Each number is 50 + 10 x the weight over its row's rms, rounded and kept within 0 to 99. Layers, rows and columns count from 0. The size before them is the row's rms in percent of the matrix's.

# layer 7 attention output (transposed), 128x128, rms 0.0622, rows 54-63,118-127, columns 0-127
115:43 40 63 57 46 42 42 38 53 57 49 60 42 45 47 78 61 59 41 36 47 60 45 47 40 37 55 46 68 47 61 49 43 41 54 41 54 38 48 56 57 53 66 35 55 50 39 42 49 52 42 51 50 36 50 62 28 51 46 71 48 51 63 58 37 54 58 60 49 50 62 50 46 58 39 52 46 65 46 56 52 40 47 61 59 62 50 48 52 26 53 61 50 68 45 58 39 49 54 51 40 43 53 43 21 58 42 45 78 32 36 72 64 59 39 49 58 60 37 49 64 49 51 36 46 43 46 56
120:44 59 54 56 70 47 49 54 67 60 53 57 38 44 41 55 52 26 57 57 57 37 46 39 54 33 46 58 52 65 63 57 55 49 21 48 53 54 50 53 68 49 39 67 48 53 49 53 47 42 55 43 52 58 39 51 58 42 40 54 58 22 51 40 42 43 70 46 49 43 53 50 56 60 53 30 36 51 71 35 58 49 50 53 51 35 49 53 53 57 36 45 51 45 50 63 47 47 41 49 45 40 58 45 29 50 44 51 48 48 51 54 50 52 44 46 45 49 73 23 60 40 66 24 50 32 56 50
120:49 34 55 49 52 50 52 53 64 46 62 56 37 47 38 54 60 67 47 34 54 71 56 45 65 43 66 44 48 34 47 60 60 49 34 52 56 51 38 43 37 72 45 44 32 59 39 58 58 45 32 32 48 62 55 35 58 52 34 62 56 46 52 75 46 51 40 53 50 56 36 49 54 41 42 52 53 45 47 41 56 50 65 54 41 49 48 48 66 42 38 57 49 50 38 41 57 37 45 65 27 61 28 40 59 53 40 48 51 53 35 57 58 60 42 63 43 43 52 35 32 46 41 62 49 58 51 37
112:45 36 47 65 52 59 69 44 58 49 48 54 45 52 47 60 32 45 47 49 67 39 57 49 48 58 60 63 31 48 42 63 61 50 49 55 50 47 47 38 48 48 63 32 45 35 52 56 58 53 47 65 44 21 56 53 41 56 56 44 58 38 63 63 52 39 25 53 47 73 52 51 37 49 53 43 39 50 55 29 44 46 41 62 44 55 40 41 42 56 48 60 60 42 39 46 36 55 56 51 75 42 37 48 41 47 54 45 38 63 73 61 51 42 36 54 50 53 63 55 38 66 62 41 45 47 38 58
102:44 46 51 39 47 53 45 68 51 51 58 36 52 45 50 43 39 45 42 52 66 48 56 57 60 51 59 52 71 49 37 45 43 44 50 44 38 39 63 57 45 37 44 63 45 34 39 27 36 48 45 31 74 54 46 62 47 57 56 45 23 61 65 69 54 56 42 49 60 57 48 53 59 75 53 49 40 51 76 59 65 58 61 69 43 68 59 34 47 40 48 52 43 48 65 33 47 53 52 49 45 39 52 54 50 46 55 58 40 57 47 50 55 53 48 43 60 54 59 37 44 50 56 60 63 47 30 48
120:46 54 59 42 62 45 64 41 48 42 56 57 47 56 40 53 50 55 53 55 62 57 75 55 65 56 62 48 41 51 66 61 45 54 48 44 44 54 45 55 61 39 48 66 36 42 46 41 61 45 54 43 57 58 48 47 43 64 51 56 50 49 32 60 54 48 73 54 58 23 43 37 28 31 42 71 51 38 54 43 38 65 39 46 45 61 47 44 57 32 38 44 50 29 46 50 44 56 70 56 53 37 34 25 45 62 45 54 36 44 57 37 45 42 60 51 52 45 47 64 54 49 60 62 44 35 46 57
110:48 43 65 62 57 43 51 59 54 45 51 43 53 54 27 33 31 35 46 70 69 46 38 68 49 38 51 47 42 53 43 68 50 58 61 39 62 68 53 81 53 64 65 63 54 62 48 52 50 40 38 45 43 59 46 45 44 49 57 51 51 64 39 56 67 47 51 51 36 45 34 44 34 55 48 57 53 56 46 48 45 62 46 55 52 47 51 42 43 43 52 38 44 33 63 59 32 52 43 58 37 61 36 50 49 28 53 58 60 44 51 49 64 59 50 64 56 59 51 49 63 47 42 48 69 46 64 47
120:67 61 54 57 57 50 46 36 42 51 39 64 38 49 36 46 40 54 49 39 51 51 40 42 36 57 47 53 41 47 60 40 38 54 56 36 46 46 45 58 45 47 37 45 31 59 58 41 46 57 29 47 71 44 39 43 50 61 35 36 60 32 49 55 63 54 40 37 41 51 61 55 29 49 44 46 59 53 49 45 62 48 42 28 56 44 57 36 45 48 53 53 63 59 49 46 45 48 49 64 57 77 55 65 42 58 56 36 45 47 63 47 52 50 63 58 62 46 47 23 38 40 51 51 39 65 47 76
115:55 54 57 55 66 50 54 48 55 57 23 47 60 61 66 40 54 39 75 60 55 50 52 44 48 53 45 53 33 40 63 59 46 32 57 60 55 41 70 39 37 73 46 44 57 59 38 44 56 52 37 41 57 51 64 32 44 48 56 61 56 45 43 64 44 52 62 46 39 45 55 52 46 57 52 49 86 58 60 61 29 57 54 48 55 47 45 54 42 55 53 35 45 49 63 30 44 48 43 39 54 52 43 55 55 49 45 42 54 45 60 52 49 50 53 60 57 37 63 51 46 34 70 29 45 49 40 52
118:71 58 55 49 45 58 53 47 55 37 45 55 56 54 39 45 40 35 44 48 56 49 53 43 63 44 19 44 48 60 40 52 46 41 46 40 32 54 52 52 46 45 59 44 48 55 47 64 42 50 43 42 59 66 49 46 45 36 52 49 59 62 37 48 51 60 41 46 69 68 37 51 38 42 61 57 58 70 44 36 50 53 46 69 69 47 62 36 51 58 41 57 65 35 49 48 35 46 70 39 62 47 52 42 58 57 47 55 54 60 63 53 43 72 61 35 34 71 53 44 25 50 49 43 48 51 49 38
084:54 44 46 50 35 65 53 51 28 48 49 64 59 61 61 48 73 51 38 50 54 47 65 50 60 52 61 22 54 47 41 34 54 34 52 57 64 58 57 57 58 43 63 51 63 55 47 63 55 50 30 44 47 54 33 53 48 58 49 52 57 64 64 44 44 21 41 47 43 51 57 69 50 55 40 53 38 55 43 56 54 56 48 38 52 47 43 46 58 43 43 41 68 41 70 31 64 45 38 34 41 48 54 70 50 57 41 41 32 68 44 42 57 40 48 54 57 46 53 58 56 49 46 58 53 35 50 44
073:37 48 46 56 38 58 49 48 37 49 45 45 34 53 42 56 56 50 50 58 39 57 44 42 54 60 60 50 56 44 44 55 39 50 64 80 47 49 53 43 54 44 19 45 44 39 56 59 64 40 43 50 57 37 48 43 67 35 55 44 33 57 61 64 63 49 37 59 40 45 71 50 59 48 33 52 54 69 50 67 45 55 49 40 63 40 46 33 64 57 48 47 55 46 50 56 64 46 47 49 64 54 42 33 66 56 54 58 55 49 71 44 50 48 51 51 28 45 38 48 66 62 62 57 63 57 59 34
078:39 58 54 29 41 37 50 51 39 38 53 38 50 50 46 58 31 68 50 50 49 23 56 43 49 49 67 61 59 54 57 65 49 45 61 42 48 43 55 47 56 45 51 61 47 29 67 44 55 61 44 52 48 40 52 52 55 47 58 50 60 55 55 46 45 54 59 47 55 44 55 29 50 58 31 65 46 59 41 38 46 35 46 39 35 49 67 57 43 41 53 32 40 74 46 51 49 63 22 55 58 47 60 51 44 45 38 44 65 53 50 50 43 39 32 38 56 42 47 44 66 59 64 59 68 46 36 53
080:43 34 63 47 44 53 52 43 53 62 56 45 53 38 67 48 56 35 39 53 59 46 43 58 53 38 26 37 55 64 54 54 53 51 50 60 18 56 58 50 49 58 49 57 58 46 57 59 60 46 49 74 32 55 39 41 56 42 44 51 52 65 58 37 53 77 63 53 35 37 49 43 53 53 43 55 49 51 57 62 40 32 57 37 52 60 52 47 34 41 36 57 38 58 35 50 47 45 44 37 54 46 67 43 42 49 46 45 51 50 45 60 27 61 47 65 40 61 53 55 76 61 49 52 46 39 58 43
079:39 46 65 52 54 37 60 47 44 37 31 49 41 41 43 53 45 57 44 45 48 66 45 49 54 50 45 47 57 58 51 47 62 53 46 83 73 57 44 32 67 64 49 37 48 50 51 43 54 48 67 46 46 62 54 54 47 58 61 32 58 49 45 57 63 39 42 36 59 42 69 40 47 54 49 45 37 65 57 49 46 51 21 25 52 52 34 63 55 68 50 52 51 37 48 44 42 46 53 35 42 54 51 44 57 59 46 54 53 62 46 33 44 65 55 65 42 55 47 38 57 63 47 41 50 59 65 65
067:61 55 48 47 45 65 40 73 57 54 55 50 54 48 59 52 48 51 46 50 46 50 45 36 49 32 41 44 47 45 27 55 66 45 40 68 56 58 54 58 28 43 59 51 67 46 56 45 42 50 45 48 61 54 51 25 49 45 54 52 29 30 53 49 29 60 40 56 27 68 51 69 54 50 69 37 55 45 45 62 35 38 50 49 53 42 65 27 53 54 62 45 45 44 57 67 60 49 53 53 34 62 42 54 62 60 49 57 59 53 47 43 53 45 56 36 33 60 54 58 46 50 37 45 41 43 49 59
088:39 46 46 75 49 64 45 50 61 65 40 54 61 68 69 51 64 45 58 59 77 36 60 50 49 54 47 45 47 59 48 44 53 49 36 49 51 61 64 29 55 49 55 68 43 60 35 71 54 41 50 56 57 57 64 39 57 51 55 33 46 55 49 43 31 49 47 62 61 61 42 68 54 63 60 58 59 57 52 63 61 29 49 57 40 62 45 54 54 42 37 54 62 46 44 61 63 60 47 40 54 52 64 55 53 50 42 46 57 63 58 36 52 49 41 48 66 34 49 57 43 54 57 62 43 52 54 33
082:57 48 56 34 37 40 51 64 47 55 60 60 52 47 51 49 42 38 40 43 50 40 58 42 66 45 57 42 42 55 39 54 32 57 44 58 47 43 43 32 66 39 55 66 31 47 33 50 48 56 69 38 56 70 64 55 65 48 45 55 35 32 54 62 56 40 37 56 56 59 50 58 61 59 46 41 44 50 45 59 57 35 45 56 57 54 49 81 65 42 47 46 63 57 56 46 54 59 29 34 56 44 44 33 67 49 49 47 30 42 57 57 57 63 45 57 32 61 44 54 58 47 45 35 54 60 57 51
087:44 57 32 52 41 60 53 39 54 48 39 36 52 49 39 43 58 56 50 42 47 34 56 60 39 65 61 61 43 42 74 40 31 52 58 66 72 52 46 56 51 18 53 48 55 60 50 53 55 52 40 52 48 48 56 49 66 49 53 61 52 58 60 40 58 70 63 61 48 44 66 46 54 50 59 48 52 54 59 33 33 53 63 60 42 43 61 41 53 43 46 55 55 43 62 65 54 45 68 69 53 43 50 60 51 32 54 44 67 55 43 49 50 57 44 33 57 66 53 44 42 59 71 55 62 45 46 32
075:37 39 46 39 45 37 69 51 49 43 48 49 58 50 49 51 54 45 57 41 41 46 74 56 47 63 68 42 37 56 48 50 41 56 40 42 48 38 67 57 60 48 48 44 64 58 51 55 52 44 55 52 42 38 52 45 51 51 44 62 62 54 46 56 58 36 41 40 32 44 58 70 43 52 39 59 48 54 52 67 35 61 49 37 46 50 55 51 47 44 44 49 42 68 44 36 34 38 62 42 46 62 49 78 57 67 55 48 50 40 35 42 58 45 70 51 42 36 42 59 64 54 58 54 37 69 30 73
# layer 7 attention value, 64x128, rms 0.0727, rows 55-63, columns 0-127
097:63 54 67 48 47 55 38 43 40 49 52 47 47 51 43 68 57 69 61 44 54 40 50 48 37 46 42 62 41 59 51 45 56 47 54 65 48 59 48 55 50 46 47 42 47 49 50 64 65 49 48 61 59 42 53 49 55 64 53 65 75 70 41 47 51 44 43 45 52 70 38 44 64 36 53 41 52 57 44 54 58 50 41 47 54 39 49 43 35 48 51 59 28 40 53 45 53 37 77 61 56 56 34 50 48 42 59 49 84 40 45 72 56 55 48 56 31 53 58 70 44 36 69 42 45 56 39 48
103:41 57 61 47 61 72 32 70 47 38 44 45 53 31 44 34 40 27 54 55 71 47 41 46 58 48 55 58 71 59 64 46 31 58 59 41 63 55 51 58 60 45 47 61 48 43 58 61 60 45 62 67 55 51 66 69 48 59 41 40 44 58 48 53 46 38 39 56 73 56 54 58 47 49 45 49 49 46 51 46 45 44 43 32 41 51 53 43 62 46 39 50 35 53 34 42 47 61 50 42 53 41 72 47 46 46 59 65 68 56 51 43 52 62 47 55 48 56 38 48 48 38 37 68 45 45 32 50
096:42 42 58 47 46 59 45 51 49 61 44 34 53 28 69 32 40 48 47 48 56 42 63 42 44 40 50 51 56 60 37 58 54 46 43 61 58 27 68 51 45 44 63 41 70 40 35 48 53 63 58 32 57 58 55 48 61 46 68 73 53 31 52 66 37 56 61 52 50 50 54 65 46 50 49 59 46 55 40 39 43 63 52 42 43 38 36 63 43 39 61 51 51 72 51 48 54 46 54 44 42 54 44 53 42 47 39 48 50 67 43 59 77 65 67 40 58 49 37 55 44 53 68 52 47 44 45 53
089:41 30 43 56 65 51 50 40 52 58 51 55 44 57 51 63 51 37 48 49 59 56 51 44 47 41 42 39 37 52 42 49 42 35 53 64 73 40 42 54 40 53 75 29 52 50 61 75 58 44 70 43 56 37 35 47 58 50 47 42 53 52 49 57 48 45 49 55 47 65 51 65 25 49 31 53 75 36 52 47 48 45 46 50 32 43 47 43 49 68 41 58 47 35 39 41 67 55 39 67 61 43 52 46 45 42 61 42 47 38 53 43 55 49 45 54 44 51 48 43 48 48 46 36 57 49 53 80
093:41 40 38 43 38 44 34 54 64 56 53 38 69 54 39 38 44 57 66 57 34 48 32 47 63 57 52 30 55 54 29 28 44 44 42 46 56 45 34 48 38 38 50 59 35 60 34 54 50 56 47 68 45 53 55 49 51 38 44 53 54 60 33 52 62 56 46 52 48 63 50 46 43 37 54 42 45 47 46 49 51 47 64 40 57 34 46 39 50 42 52 31 44 57 63 32 35 47 45 55 38 30 55 46 49 51 46 67 63 60 46 66 40 43 57 54 40 39 70 68 40 55 56 43 65 36 56 47
099:46 49 64 46 27 52 69 56 65 49 35 53 50 53 54 65 39 43 45 53 41 52 35 58 51 50 72 67 56 45 66 41 48 40 32 62 52 39 50 53 50 42 44 39 59 57 43 54 52 48 71 52 60 32 42 56 67 37 58 42 66 48 39 59 69 31 45 67 48 58 49 49 66 52 54 54 45 54 49 62 50 50 47 63 60 61 46 64 45 49 51 60 39 60 65 45 37 50 56 58 51 50 68 23 56 54 49 63 43 57 60 70 36 41 40 60 43 40 48 60 42 49 45 48 40 45 60 50
103:62 52 46 56 37 43 40 50 58 32 54 63 50 38 43 42 25 52 68 52 53 59 41 58 61 30 41 69 55 59 53 53 46 39 43 47 64 41 49 53 36 42 49 56 73 52 61 59 51 60 51 52 43 66 46 62 46 58 70 31 54 48 48 33 59 62 58 47 53 39 35 58 64 66 51 33 59 55 36 51 43 49 57 53 46 55 52 34 56 61 37 81 44 53 46 44 62 45 59 57 52 57 51 69 50 41 49 50 58 35 51 34 48 44 56 48 45 60 50 55 50 37 41 59 61 44 63 37
102:70 47 49 55 36 54 61 39 52 65 49 49 46 35 52 59 28 54 42 43 49 53 45 39 57 46 43 57 52 65 33 43 59 50 55 45 54 69 69 46 50 55 67 50 49 41 68 53 46 60 47 56 49 78 44 53 39 40 42 58 41 55 64 51 62 49 47 63 49 48 58 44 66 43 59 44 49 63 51 44 45 52 35 36 46 59 48 52 39 42 67 49 46 41 51 48 42 54 54 58 67 63 59 31 42 82 69 48 53 43 34 74 52 59 39 48 46 36 58 43 52 36 48 54 55 56 36 51
104:39 40 64 47 39 40 32 51 55 40 35 54 33 53 40 52 46 48 54 67 61 52 50 54 31 44 45 32 38 50 39 50 44 39 54 54 40 41 57 63 52 44 46 52 68 60 65 51 51 59 57 64 53 68 60 36 42 54 48 54 35 48 61 63 72 43 51 57 64 49 45 31 34 49 46 62 59 46 48 53 25 47 37 32 55 49 55 63 47 51 61 58 60 66 51 55 33 38 45 59 58 63 47 50 54 47 57 47 48 37 60 51 58 34 65 60 59 42 43 66 41 55 52 55 53 26 59 63
# layer 7 MLP gate, 320x128, rms 0.0717, rows 0-8, columns 0-127
100:41 40 69 52 36 60 52 38 52 34 54 33 54 54 58 48 42 31 47 45 58 47 36 63 41 57 52 62 45 43 42 59 56 51 53 50 51 64 60 52 71 63 48 48 31 60 64 54 50 41 26 56 41 55 56 65 46 40 50 50 44 47 73 42 50 40 48 38 43 59 52 52 49 47 52 66 45 55 51 59 56 48 26 43 41 71 53 38 51 50 60 65 55 56 35 49 68 42 58 65 63 65 47 52 46 57 34 63 57 43 59 36 55 56 47 46 29 55 51 50 42 69 44 64 63 66 45 43
087:35 52 59 57 62 51 49 51 62 50 55 54 41 54 53 46 48 70 50 53 40 48 49 67 46 66 72 44 51 48 30 60 49 58 15 60 44 59 73 44 43 55 48 48 55 51 47 61 42 63 58 51 57 49 57 61 66 63 37 44 43 69 46 42 29 40 58 58 52 60 41 30 48 55 60 58 60 51 45 51 45 51 71 42 32 51 47 38 43 56 60 41 64 53 22 48 56 56 53 66 46 42 41 49 39 43 50 65 53 51 61 46 55 43 45 31 48 55 64 52 59 56 53 61 53 39 47 46
099:43 54 49 44 71 68 63 68 54 49 55 44 61 41 61 44 48 62 55 68 46 43 63 42 60 54 40 49 56 43 58 58 46 49 43 58 49 44 43 26 45 46 45 52 47 44 57 49 47 69 66 56 41 53 42 57 56 62 49 67 56 62 49 58 48 59 27 79 55 48 43 64 54 58 57 66 42 55 49 41 43 50 60 46 45 52 58 64 60 55 40 52 72 46 25 33 40 55 43 63 61 62 34 38 29 57 56 55 49 45 59 41 43 38 59 47 47 64 51 66 55 51 43 40 49 39 45 48
093:52 46 45 39 43 43 60 60 54 43 57 43 50 49 60 62 61 45 59 24 49 41 51 48 47 67 48 38 31 40 46 48 52 39 54 37 34 49 59 44 55 41 52 62 62 46 59 56 30 53 44 44 49 52 35 65 39 54 45 48 48 43 51 60 49 63 41 57 52 52 51 53 51 55 52 53 56 33 48 69 53 84 58 48 47 27 42 50 67 40 39 53 42 35 74 45 50 45 43 55 50 47 44 39 70 69 51 44 53 50 65 64 25 44 44 52 70 49 57 63 48 59 50 61 41 55 49 39
108:42 59 59 75 53 53 45 58 46 63 63 48 53 52 51 50 42 45 60 44 69 35 53 65 41 38 71 52 39 58 54 52 51 39 61 45 57 45 40 61 48 43 54 36 67 56 52 50 60 64 50 48 57 43 39 49 65 39 61 47 54 52 59 31 51 71 35 55 40 30 42 67 38 42 44 60 48 57 67 60 67 50 43 56 34 37 48 43 38 44 43 57 64 54 60 32 38 35 51 56 52 34 41 58 58 51 48 49 46 39 50 74 60 59 45 57 46 55 55 60 52 32 61 44 63 50 53 63
104:50 39 52 38 60 46 51 51 47 64 49 42 56 44 49 24 65 31 33 62 60 40 44 55 58 46 20 49 46 56 45 47 49 40 46 61 43 33 24 48 63 55 44 54 53 38 50 51 42 41 58 48 63 63 52 59 65 50 75 53 54 38 54 48 48 57 55 62 65 28 53 51 66 56 43 65 43 66 44 42 70 66 53 61 65 52 52 46 53 48 51 56 59 48 45 56 52 58 38 45 54 53 54 41 40 51 51 52 41 42 50 42 32 38 53 40 35 46 35 61 51 38 42 50 34 38 41 53
105:37 54 56 36 31 60 53 54 56 70 44 59 60 64 51 41 50 53 56 59 51 63 45 42 51 39 59 46 60 59 72 63 70 40 47 64 50 31 47 57 55 40 49 34 60 63 43 53 59 48 61 64 46 58 49 46 49 49 56 43 69 37 58 51 30 56 57 42 36 30 51 36 54 56 37 57 42 56 47 57 59 49 43 77 63 49 33 45 42 43 51 53 41 51 36 42 60 28 47 54 41 41 46 51 46 65 45 57 61 57 30 57 45 42 45 44 45 64 52 42 57 35 37 63 59 42 48 47
110:55 41 42 59 37 58 72 59 44 32 50 33 47 37 32 63 58 40 48 57 69 66 54 44 41 47 68 41 55 29 56 69 60 50 49 61 50 49 46 48 38 46 44 53 40 36 52 48 43 34 43 57 39 26 51 45 52 52 32 36 51 39 65 47 52 50 56 59 38 44 62 36 52 57 51 46 37 44 52 39 49 58 45 42 36 45 34 50 48 39 49 47 45 50 53 55 45 38 44 46 45 42 49 67 45 57 47 53 75 40 46 64 48 69 43 25 53 48 42 43 44 63 34 54 55 52 69 45
097:52 53 58 69 50 41 54 46 60 51 48 46 58 46 52 55 59 46 29 39 57 48 63 52 42 62 40 38 41 70 40 45 55 53 53 64 47 47 49 48 58 56 34 61 71 55 38 29 47 51 34 50 44 46 38 59 48 57 59 60 51 59 49 72 24 50 36 56 50 59 51 48 41 60 43 58 37 51 29 46 56 47 62 43 67 47 73 55 47 59 39 39 46 50 40 60 52 41 60 54 54 30 33 59 30 48 55 73 39 48 43 52 36 40 57 46 51 49 65 44 41 54 48 66 59 47 57 38
# layer 7 MLP up, 320x128, rms 0.0714, rows 0-8, columns 0-127
091:54 45 43 41 58 49 59 62 63 65 39 92 42 51 51 59 50 42 49 53 47 35 62 28 62 47 39 37 51 56 51 58 45 47 52 58 34 36 51 33 64 56 46 44 44 69 43 50 52 64 64 42 56 53 40 39 51 45 44 43 37 29 36 58 54 56 52 51 43 40 42 43 46 55 34 46 48 63 47 56 46 51 52 55 50 55 44 41 31 41 48 52 68 29 60 24 41 60 41 50 50 46 50 55 54 60 44 43 48 56 58 61 40 42 62 58 70 47 46 65 52 43 58 43 43 49 51 52
096:57 55 46 47 67 40 56 51 59 56 53 46 59 60 57 51 47 49 54 33 45 56 54 48 57 49 58 27 46 51 60 45 44 41 55 50 44 55 65 46 61 51 57 31 58 70 46 47 58 42 45 57 60 58 58 60 48 58 47 55 61 38 35 53 57 62 25 72 60 55 34 49 54 49 64 43 46 50 29 57 37 39 57 59 56 48 44 46 57 59 46 66 21 56 55 39 56 37 35 56 64 43 49 66 42 56 64 61 38 33 48 46 56 37 49 68 48 51 68 49 57 38 45 44 58 34 61 68
102:54 50 61 73 28 37 46 55 40 39 56 47 54 43 52 45 59 50 55 57 56 64 31 47 54 26 40 37 40 62 60 56 48 49 67 55 45 38 64 51 43 49 33 33 52 49 47 44 54 54 45 64 54 49 41 54 44 47 62 48 52 48 47 42 59 42 73 42 44 51 58 34 54 38 54 63 54 63 56 60 64 63 55 53 40 56 41 61 48 49 48 53 38 52 47 73 36 70 39 50 41 57 58 48 46 36 32 54 66 62 62 52 66 72 35 44 73 49 38 43 50 52 50 56 55 64 41 51
097:23 50 63 61 50 41 36 51 55 52 62 59 49 53 21 31 55 64 43 50 35 79 53 46 41 55 47 39 52 40 53 51 53 48 62 58 43 38 53 56 41 52 46 67 59 48 51 26 55 43 50 42 54 56 49 44 46 55 57 41 54 49 49 43 35 46 43 34 39 55 56 35 62 52 48 36 45 38 33 40 41 57 35 51 57 51 50 30 44 55 48 43 61 45 32 64 45 46 31 56 47 50 59 56 64 50 35 61 53 55 48 69 55 63 44 45 56 37 54 42 47 61 47 63 68 61 59 52
103:54 68 50 52 60 37 34 60 37 48 49 40 65 51 33 53 51 40 72 38 63 62 46 52 30 43 48 22 57 61 45 56 53 54 40 52 43 29 60 62 52 61 54 47 45 53 46 34 61 32 40 45 68 41 58 27 49 44 57 37 42 46 50 67 49 40 38 49 50 67 39 49 46 54 36 41 60 43 48 63 62 57 42 48 52 42 61 51 33 59 56 59 52 43 41 50 40 48 55 63 47 33 68 50 51 53 35 45 56 43 36 58 65 58 54 40 60 39 50 41 48 53 38 45 61 46 55 48
106:41 41 56 55 37 49 66 48 75 48 64 48 39 39 47 53 66 45 41 50 47 58 47 46 41 47 55 41 50 61 53 21 35 45 53 63 52 58 47 52 51 42 56 48 69 56 30 54 41 40 70 58 55 40 50 49 81 41 66 44 49 48 28 47 42 48 63 34 51 43 44 55 63 43 57 51 33 38 58 55 49 41 52 51 41 42 59 40 52 53 59 61 40 38 73 41 63 60 46 50 43 50 48 49 62 41 65 49 48 51 58 47 48 60 72 56 59 56 45 29 59 44 56 46 48 37 57 50
107:54 55 54 39 45 59 55 51 70 48 59 64 58 37 54 30 50 63 40 50 37 40 68 61 50 47 29 56 55 41 45 53 50 63 53 60 50 65 60 53 39 67 36 37 55 39 66 48 50 49 38 47 53 51 45 40 49 55 57 49 49 52 54 52 62 51 36 46 58 44 37 43 43 64 77 69 63 56 51 58 36 56 56 72 40 68 66 40 42 59 62 58 39 38 50 49 58 43 53 43 43 44 70 33 52 55 30 39 54 65 53 59 43 54 58 50 55 56 26 52 60 52 62 46 55 51 62 52
097:30 63 64 37 53 53 45 44 57 42 53 64 55 54 52 50 61 52 48 55 57 41 45 38 49 38 48 47 37 38 57 64 31 69 47 50 47 45 49 36 39 56 53 36 45 49 44 59 56 44 48 54 45 52 57 55 58 66 47 48 52 56 64 36 27 63 41 36 55 42 59 52 78 57 38 51 31 39 51 67 36 42 44 45 74 43 53 56 39 55 44 57 55 45 45 32 62 53 59 42 63 65 45 38 55 47 80 53 36 64 52 65 41 50 44 57 53 56 45 65 43 49 48 37 64 53 55 49
095:51 57 55 29 55 52 57 49 49 39 49 48 29 55 55 53 45 75 62 66 49 59 57 42 45 62 45 64 39 41 54 41 61 64 45 46 47 54 47 49 55 23 36 49 28 35 55 56 53 64 48 35 48 62 45 45 58 48 51 67 48 56 45 64 54 59 54 66 53 61 29 64 33 55 39 57 49 42 49 50 42 58 47 52 43 65 56 54 68 49 50 45 63 66 61 44 22 57 59 58 61 42 37 54 44 51 41 48 66 57 56 35 49 38 62 51 66 49 43 52 48 43 53 51 39 34 58 56
# layer 7 MLP down (transposed), 320x128, rms 0.0717, rows 0-7, columns 0-127
093:42 39 49 41 40 56 54 49 43 33 51 41 50 48 48 44 52 32 53 34 64 63 36 65 45 69 50 71 49 55 56 69 63 66 47 38 44 54 55 77 51 48 62 46 41 61 58 54 41 46 42 75 38 42 73 49 43 59 53 43 53 48 54 40 44 39 45 40 43 52 56 58 50 42 68 50 53 52 45 51 51 44 31 38 49 57 52 43 69 45 64 54 52 65 39 61 52 36 62 62 71 53 49 47 48 65 50 54 44 44 59 50 57 34 45 28 35 50 55 39 53 56 30 45 58 59 45 46
090:38 52 52 33 25 32 57 40 56 35 47 58 52 35 48 52 45 63 46 59 58 48 36 52 36 24 57 83 47 46 40 51 56 60 50 62 57 51 47 55 30 40 58 44 51 53 37 48 34 48 64 41 44 46 43 48 52 39 55 60 45 62 59 55 40 37 64 41 45 47 49 52 38 45 39 46 51 29 55 55 61 55 45 54 40 40 49 57 45 46 42 39 64 43 34 68 43 57 63 48 49 58 55 44 54 37 41 48 72 54 36 60 44 57 49 39 52 39 51 70 57 39 67 59 41 44 54 47
111:40 57 51 60 61 45 52 44 55 57 59 61 52 65 49 40 43 41 47 40 41 39 76 50 50 62 48 37 60 44 44 35 58 59 54 41 44 56 47 55 50 64 75 53 39 42 60 31 49 45 52 58 44 68 48 44 55 47 38 53 32 55 69 62 56 36 50 35 54 65 61 56 42 72 53 53 42 33 50 60 35 53 54 47 44 51 64 44 61 39 72 21 50 57 35 43 53 40 60 54 36 39 39 44 46 50 51 44 46 30 42 48 40 46 54 49 56 49 52 46 49 57 47 37 52 48 72 47
097:66 41 49 45 45 46 63 44 51 53 39 38 52 54 66 48 55 37 70 60 57 46 72 61 62 40 54 53 56 48 31 68 56 58 43 50 57 41 56 35 62 45 54 47 50 63 41 54 49 42 50 48 40 30 51 63 32 45 57 41 64 52 45 72 56 48 62 65 43 39 41 71 48 36 78 67 53 65 53 49 54 54 58 32 46 42 55 56 51 51 49 60 44 51 49 50 61 46 58 64 57 65 26 37 43 50 49 57 48 60 59 44 51 47 55 66 44 45 32 60 49 49 44 38 45 34 39 48
109:50 38 55 59 50 48 44 52 54 39 61 56 41 49 59 63 51 43 23 64 60 37 55 48 66 51 48 54 50 46 48 41 55 53 57 39 52 50 36 37 29 50 54 40 49 51 55 60 41 74 59 51 39 37 30 60 63 42 45 61 64 49 49 51 46 66 55 44 47 23 59 57 33 41 55 50 46 64 44 44 41 44 41 48 56 54 50 42 60 45 48 47 48 63 55 43 49 69 54 49 31 59 48 52 43 32 52 49 59 39 38 52 41 42 41 41 53 56 31 43 64 36 52 22 68 42 66 59
101:37 52 32 42 41 47 25 45 50 56 56 56 43 42 47 29 64 54 56 58 43 48 49 48 53 38 46 70 40 61 62 55 72 60 65 44 56 35 39 51 48 43 60 43 45 47 45 55 62 53 46 46 53 35 47 42 66 61 44 49 45 62 63 71 54 56 59 60 74 49 42 49 63 35 61 61 62 53 45 49 52 63 43 38 54 63 44 66 64 58 42 47 61 65 33 40 29 51 43 49 56 54 48 46 35 40 46 57 38 47 40 28 65 53 39 42 40 46 56 47 49 47 55 33 51 58 47 40
104:27 38 60 46 41 41 62 51 38 61 57 41 63 56 60 50 42 46 64 62 70 49 46 54 49 54 70 56 46 48 60 54 45 31 55 59 57 22 40 67 51 30 44 34 54 65 51 50 50 55 43 52 36 52 54 56 56 53 40 46 61 34 64 40 32 53 68 47 41 39 47 51 33 44 29 46 33 60 58 46 55 54 43 48 59 31 47 57 45 32 55 49 56 51 52 60 41 46 56 47 51 51 34 55 51 44 66 57 50 54 38 42 48 44 29 49 50 61 49 55 42 48 45 76 44 44 46 55
103:63 52 42 53 42 53 71 52 52 42 49 59 59 41 25 69 49 25 43 49 37 52 61 27 57 67 53 47 42 57 51 42 59 42 45 54 52 50 46 56 54 60 54 52 34 58 40 42 51 48 37 57 49 60 50 34 47 60 33 73 58 38 56 52 42 39 52 64 34 52 72 37 41 48 50 51 55 56 53 34 40 62 36 42 44 55 53 49 50 26 62 34 37 52 62 54 63 52 38 45 63 57 43 54 47 44 47 55 66 56 52 44 44 58 45 53 49 35 50 74 49 60 46 39 47 41 60 37